config.toml
d_model = 320
n_kv_head = 1
norm = "rmsnorm"
norm_eps = 1e-05
qk_norm = false
bias = "none"
init_std_o = 0.0103
beta1 = 0.9
grad_clip = 0.5
warmup_steps = 405
decay_shape = "linear"
seq_len = 256
doc_mask = true
train_tokens = 189800000
Each number is 128 + 24 x the weight over the matrix's rms, rounded and kept within 0 to 255. Layers, rows and columns count from 0. Numbers have three digits each.

# layer 5 MLP down (transposed), 1280x320, rms 0.0385, rows 212-232, columns 0-159
151156121139122128131117174103138085153115121141151103091143152168165127139193107160137136141201129142128169133141085131145114161105135107148141149134185102084160160128124094128102124109084153139122115118142129116125102124129145111136109099104157122136128140103120133118110099131150121121105153126133136131135129121153114120143075131102139161075074116146110166167154106115111128146126121154130121151136150145141122147136129113137136121176125146130110117157138139110128129100108139
137121138145133135108126153102133128139148130158133129106169177072101135102119180121144188157129102168099179093096137138211153137120127145111123171154114080080127105105136141102073166156164168135170093131114133104167111147125088119130123103135130124088143157163100088129110135160118143177140111186163128180117099136159155106126161116123135107128150142100122123140059191151142096170117121157136147127108125147105142128144082107128120101145094149134127116167116151130109165080132108
139109136140168115114134125104111097125108158144111158114154147077096141137149136165104164137104110131069121142125151120122131144118138133148104155095158093122125102118134101111127099132160136153104120131097154116130151111092133147140094109116115122098156152162146119108110129127123120138117177149195179109122126141117090119121105135116102119117139116149128100102147192130144093131122138139151114122151129174165079109140129121136128134093133118124141128132119117139130102087146091
155130130137128134076107099126117139087082124169137101159127118108143118123152113103093104098091171144145129129088155115099119169153161130113085117125123114125135127114151147114144109133172118165128128139147126097153139116136077178101163166140126135103115157110154133098132128160145121112142109111142106125064134114106112152159168118183122137115159168111133129117153104150122118102155133157123126136160154137148132147165083138117136132136133124107126134136138122145109115159164111
139167112146085127147130107118129138158101133098116131080119100149131131165142104132127145123121142103135139106102105088100130127154155136134127127151147097117137113129164107103114137158127162153097160127089152189155134118134120106077134123134140132138132149113146139106102147142126161112155130124134085120104150117098132090115160138144124097147115107146137126105166135127128119136144139123117143120107166139096128189131122185117128114106108114121154162116167131145135124116108136
118141153154150153109124122120104117122087146155154089131124169133135108141154146154167187149127128104133170165111111091172141090151131165148147138171123113150147140110140117112138154117143114118139139125118165157151149135165148117133098133086134116154108113152103131137122111143142138130138134116130161159137125109130116108132115100111133116118068155146118130113137174165137111130105094149139106099155123142134123118123152154147147162099128119116128099106122159129136140160120146
141090120117154162113132097115132141103126135144138157135105151128129098131123143134141135147128127118106144093094141118124143146156097158147136148174136142108105098130130099142098107140144146159168150144180102151158184151128106121131143136124092098121130167122157184154108160106139113149113126098090147150133137119146127148174143117134084162145112131122180091168164149099106118083111138075134111120123139097150171111105177151104121132156180127129094084144114116166115138152128161
097117134116114110148121119141101102153101129139118127123116143121127135175151071145136092143141136093138147144154116140126091129123144132127143131142088125135193132138083123104108143137130140131108105112140138084113140130165126136102138143133155118133155128152127128114090139149118157095147135128135100151120104125121148114145119134126096134113126170142127118125146160104111102117166162151137136161061112126141163142116158192139129134154112145148139088144119137115101137141101119
121129125141082107129116130121142117131146107118141114134114114128132106104132126132084137111087121115130079131140136094126121174172132109148142081150119166083138149160185151129125094125138129108172106163151104077162099123128113106147162138126127118097119155095174135089152150158156131143137131193110137138119117101123168160123111131128111140121097125148146113092173140142110073142129155137082088098120150103083149115133177136091170129152126133098111110125085123132160107103136138
134089116118148101147130087110089158112086129118132137165117081141132120134094149160138116095168131149177141139133167182136083104148163082160115135138173121132127165119148094179146170177114141130070103156144153090138171114106114131118090150130105194134126152139141151170116107128126172112138104126168112153090117140129092178111128109159121111093122148113159084152146127142103144158104112147140179127147136122103132110117166105110132077136143153106113096129119155145122107143153073
097089103086137156141108135119123106118146107086079107201125136122107125120114114113139105152129108113108129144138131140099124086135119142136130117050137121115123126167118159141147172121103096107116178187121115115094138128120133126136137094105146123126133118171135139144104140126118152128114116135163121121085149122144153117145160157128166104115140136126084126179132122164145149133156138124116133100133147131139110127142195117134151162114102145128121106110131116120133139121114123
096122144139145102134109137155129093133110121145162180130128136122152115084170115167089160148127137108148126160162110114093155143089137124094140128124109134147165142111119127136150161155114138130126131121126103160123138130132126079111164104121135132126144164110140107139094124171140135077141131148136050149155115124149160131125134115122145155076125109111127176141122116116090137144129118134111104149128125141138154113151146153104082101191118129136119138092126131120131141106102087
105093131140117119152130141150100167130117130154130170173128146068117119126129090140118148125167137137138165143131119113126129126094118094129125164104109144100165082127134167158139121126136143098183113100142150103151145118134120130102121151112147111110135171117086130146112136107109139128127113131169108161125144136143174117128115112137143115093108110089139123146107148148091141124085155119172146110092080086134116110103120113096132072162163130159117124126115115133170159123099121
142106134134125138147148135108136119144093095112117152156142145146116117107142125124086127127147128152129079125129142145105109115125162111138089154102103158135159058132154159122120069107137136153117141116148133134165113098108116095121154122156101139111116149137109144126158119119152127114159130084105082084122179145176125151131113155145127112147162149177183170099127104091136177120131151156127101115138115147090130123145107126108117111128138155107113153135151134158132130169124093
153115131107139122158155140153109103113121130143097165127100160118083150133120118146085126128148123129119128143105159063121097110089135144178142119101139151109098135148070151126132140123099127117122127157133126120117139174138115146136121132119101095111127121139158100167134129133126120159134108140124112134152091140079145114151140134142145148150089187132128177141161095138112070124129116143129119126197109135157138120132148122103136136107142141152096164097160111120130143162120110
145115124175078138111137152157190103152133119123132136159145099109152105141139108118119143145137130125159102114134171163155127131129116110121133159138092144126112136127134110103112129126122098102073135103141134130125100137139152136153114091126114131115117116096098130124149174106154148161116135109147138112153150113150113107109155132090095106126103072175076120108171073133086121163192105136143152164096142150137135145118106110131154116105144180122100117147109132186135153104134099
102127121124130133122151093185159103125123146133108156180119152107153120077145148132148151154110096124114098134117106132108142133082114123136114097097120174085095118129104157156157134142150112136127172151106126132149139057165119103174149132155116119101131122137132141153177116143096097136134111120129154148142147143154165118109109126123152142126139137128164131126107121129130151106134156110206106124130129138142129129124159184141155093147145108140133159111100106105136088131151182
110123137146099144135139098122147115095144124121115165152064106132107113142081163147108125160099160113192101133138115130121125138154163101127103103157091115125164169144132135085130122118115116113112139142110154103138176076134126134130128153136137103124075120158191103132147123153142106191150119142136111107137062148143128152170112105131100117142130131143115101101147132136125102123105091130145127091109083083166136100084117110125122150136126119116141225121127176118148164165099175
121114142145124130136135129123113147126111121145162133163133117091139094108150142116156123147119115150138143134095142071140127134130119106082124117124120094182130124137130160169109124127112115114131141142152127144154134067110131110159077124127131118123122112104137114098120117121110076129133132153114131148121092101128144112098125144136191132065093134127146140143129126158160157147124122180116128116155163148137143164129149163107128162106112151117106135134123122155147176118157102
155156101131145149145133127135097139124086103103157128128105157133135164135098121109088130086118101131161171127110105126125116134169110145104142120114158144164091154128149120130127128099131128123118119142151132167151140095141127144113143140091111095133124140137100142137112108129182114148153139123122119135134146096134158124145110097099126167108164111107138141109149085125156137121119165083128111125116115149089106142136105094154163097146138152126094115134111125129160152158157154
114128152171130140031131137148128069154152056075139116118122153111147143109134144158128135110085150131156128114091113148149121145112089118128155136114101141148138085117131157080137124095118124173135160113117087129134193148165158124128121109138138128150080132138169100136114167132153132147137086209150077099143162112140140151113122121188124165116118175126102116110104108086127096084144132146122125119157094143134097123082091115124158107150143156180105098161090158112159108098123076
# layer 5 MLP up, 1280x320, rms 0.0348, rows 213-232, columns 0-159
120177094130135079113116122111183122111123108131116129110164116163110174103135102105147157155141146117118127097117134142159160133094141138166166142144164114122096150131097082183101132116144134168115136118106103074077137119098174136136120113161118092083105127112136112126127110062169122122124105130165110151155119130153138150157115158099133106153202176112103144098078193170146102116124137118091089156129154116128162148107072136086102092152114134157125092149132144142078164121081088
118128119122129102166133143160161188138133117116134143111104140143125127115125116107107117129131108112130155158134107151132164140146153118138141145089162138118131112112099150155128138119086114139189143181126143116121131076141138152120140145150154102139094118103134173135114165117151143128118141174115114075125115113119169122109119090111087129128134135089129190191139098141135133106147120107140122133115176082115136130121123109092164148084133112159169087147121122086104159114117126
144126075142154078155134138119143137143121103150124144122082143116118145120155116141098072158116109132093162091112108118090151128087050129099124173190165108157120164135122154138143141109102163158125138126114112094132115130127136134154134145148173114097141118154137121139119149158108155099192135112144106071140088129155144119158127156107112097101131114126137129143135119139073124123110109098094139123134074129117121120169129125129148143148154128123138151126135125107157128120141109
106160108105119117127136147122165162102122115141135116101146153162111115125117132128128084121142120133132098125130106137090187095088119102105125171124099116124131102160113135184099127142149121129152144112110111153090111143140133134123117134113104100118114105187101158162122100167140123121119147132156121106153130120154130115121127153126125121101145140089089133129117100164083125129108150142149113146156138107143140114114121080113142137116138078168111121135136137056114148139136106
170142122152149122144120105112142130126111091124151118129179129140088159156121133141159082166119068175112115115127135123105118141118110117129063131139137142122139097136121159097102127142114181153146183111134116131135117091130092153097153143137137107126156163129114068167142080089164174101116157101104169150149142112122111168167122092118147103130161115140129117145108147132139117132133135126142134122093118138136086131127137101134102134114128091111099117121123161111123128092101121
133170090117118118105120094143091198184147145129221117064113130134103125114097132135141088108131131106141151140144128114137167168094142117197139128123107175124168104129156081157116147087142094089102132103135154143129128157133124136136097165118152105125078165120139173134101092058121075102144142116122159169097137150115108083150104088122127114109119129144128110138143108131134105169102106136163123134140173130127093116158104144141110133148120125129122127114129166111136118131118092
095124098132117130127114103127168135102109100114138132137115096139131126147086164126138112087134117135123160091099150114149107127114117151098125137129153132122086135104131132135136145105098119129127112101173136135132093117119111164134127123136125131149105207121137138136170109116122122146128111117117155109122127119145108117110111117137133129156154135126127125123114134122116163135130121137100120125153119143132110117131119123111130164088174115084108144112109140127115119125138117
123143128132134122118141101153127128111091123161132159138130113173137111143127144144138090084094115129092118147114104122115129131139124191174127169142123089109078184133125153133135130113095151146120137140123120107108165154130127156107109154124123157152119149107080133123162127117097142115134084141097135140159137077133114105148118112097144102094106166131117130141112111142116124115106112162096132103117137137162129182141107120147139169128160121111097155108138161146101121144164138
142167140086109117100136121123153103150113116121135108146122110117130122170139122176117130155134179168106145163100112120135108126117092118145151111097118135116146121131091142121134113134113153157140171107138130120123153123127083125107146166104116128128160160143116152134123143130084103125111102161159120084113119071115160143171123152124173122082161093124105150117099108115126061086134098153106087112115131126112132120146138093072122142119144140124103151126158106121090125141126116
089138107111153152086087088104120160121124149129144110125105141138113133137119126129108148146156133152147150134116107120151139112109100131168110138122091163156096100135121107138170156079132093093110140111081148118142097088126138125119123130090128155106129133131122170164155147168102128132131157071177156170107139143085095154128121134128150121101138132178114119092132116130118125171124088074157126140129176174104115164128081125127124117145094089137128102133135130121132149122118103
092122139119148107094114138157140116121147143141108106144140139133131156126167122175136147158117125102129120133133128096099139115109098127140147122145176110124087128095119115132158093136123120125147149133142147140106121130089128154130127122114153127102124122143108138157139120094125141123125118123141126121102128081138140162154140144103139121125144141122083148144127129162142108135140099137146105133116137177111153118113130089106160126117138130156122132155115121152099116100103100
133122151122114104141158098146145103119103151160111130134111090129120132145155134122136099137129142132122115093115080128108111136139108146155143147123090153142130148121149142119162126150121131111143137114146097127135152115131105137156159147097151122133161155128129157154125114068139084076146121111124200125126116101132128155135133150115121159126138135129156119114099124105117170097118132119100099177100095164149140153142115081114143156101124111095159120125112168120121173116094105
133156126102140139129165127150127163152170193164154126102108161179122150105133136123162174101144117159157181102130121097146158171123112115096119125144183096098103179123098114157119146129125098094172141128155101134077138139147131166087094122086143127116131151132136114153125112154088107114156119129140103112161125131071136120126173143129130119093109113126098139129124105125081116144100131126096102137123126100140110152140129136129126134139114137145095128136159101072138131134195123
161167145146172119103127107143138116161137132068161174163112134134118130140138171119128081141154134106098137121135129134067138119125105134139154107113108138154136126137136139090099165111107113127148128137146166142115131137103119118133135141136122095125132173111114103106146146112141092089105150136103138086116110113164153124107107103092120132083175105113120092106129140148116171122130103065155120123087098156137189126149105131124130153101097091116177138098120134105133131084116086
142088121101137077128127113202130070115134166082182143076095102105145113095107111113153110155155082140162147125137069150147122157136129121138160105105127103144108157117117160144120124167122132097107127138149132105115142130112146103101139141155105117141119137155125155109127130130128120123105122115109123094137126131116123147165113121103094164107152102081104138127085111130121134130085132126112078128124107145164088169138098114105160120080120141126138119152194158099137100113114097
139146088160116109169133102132132118146192175116126101144122114147107090123073146183119138118194126140138173126097156148146146119128128152133132100125138130152065115122119141183104132120142101122155111082141124107148080098079136142096124172144084123127132101138089105131128120114091101101130110119171122113089111135134114110136140141098153105124177143159114129112103120170114080125124140131123119139101128148126123135130126122134134097108123125136123120135109139151150151126145116
118219150149107111141151108127170182114128145104176173112161138128121143136122146134149143149147141127146103109130082121116137158086119125183067144108087136114119101150104121084128145131119123102124090075100121122095110134090139125080080101114148153134086152092104166127114117134120110113115096130160109141111135162133102109090143133131100115139145163126129171103149143148094128137118108112111106159106138123195151121132124168101139148149082099138173118134166121139131124118139095
135148131109146129123169132137136174141144147158136136138167132115138120082123119107162139120161109158072105123122147115099135167135146116131152127121068155110122193146110100138133145152152142086121133116090073139139093062123145119104115108124113165128136138131106125140171110105099147136149152105122111136127131135115147173148097145114131147105103137134125107108108117116112123140146165108106128183171118140148123098135165105093143119148133134128126139140148113080156168109094111
095142129130128116155161118130080170112117105167112092129086148144080168136102125135145126077053123172095119136123098133103126110093117133137144129121181142081141115128098089168141164108144126128104068153176071117126121123147171142153120158143140120127129201133103126097145140093141134124119123091191139126100112131184110168141113165109125137128121133110118164142125113167110099131147102120114115131143137139165107154111140126105146100115136082170152137149130133146159159133144130
133129097133147120133101139146153166137172139107146112126137141195119139083144163147169113143114103131149116085107121131109151195121158185145142140151128154128138116143132144142109149125135158138097102089121131110114111090098173142081114125124109117102106138168107136147144176083145148074143100106144154128167121194099134158117155105134149122155161102137094147165156127133155105092121120124131138143136107111177115129148095139113119102110106108167111096143145166090081158108123094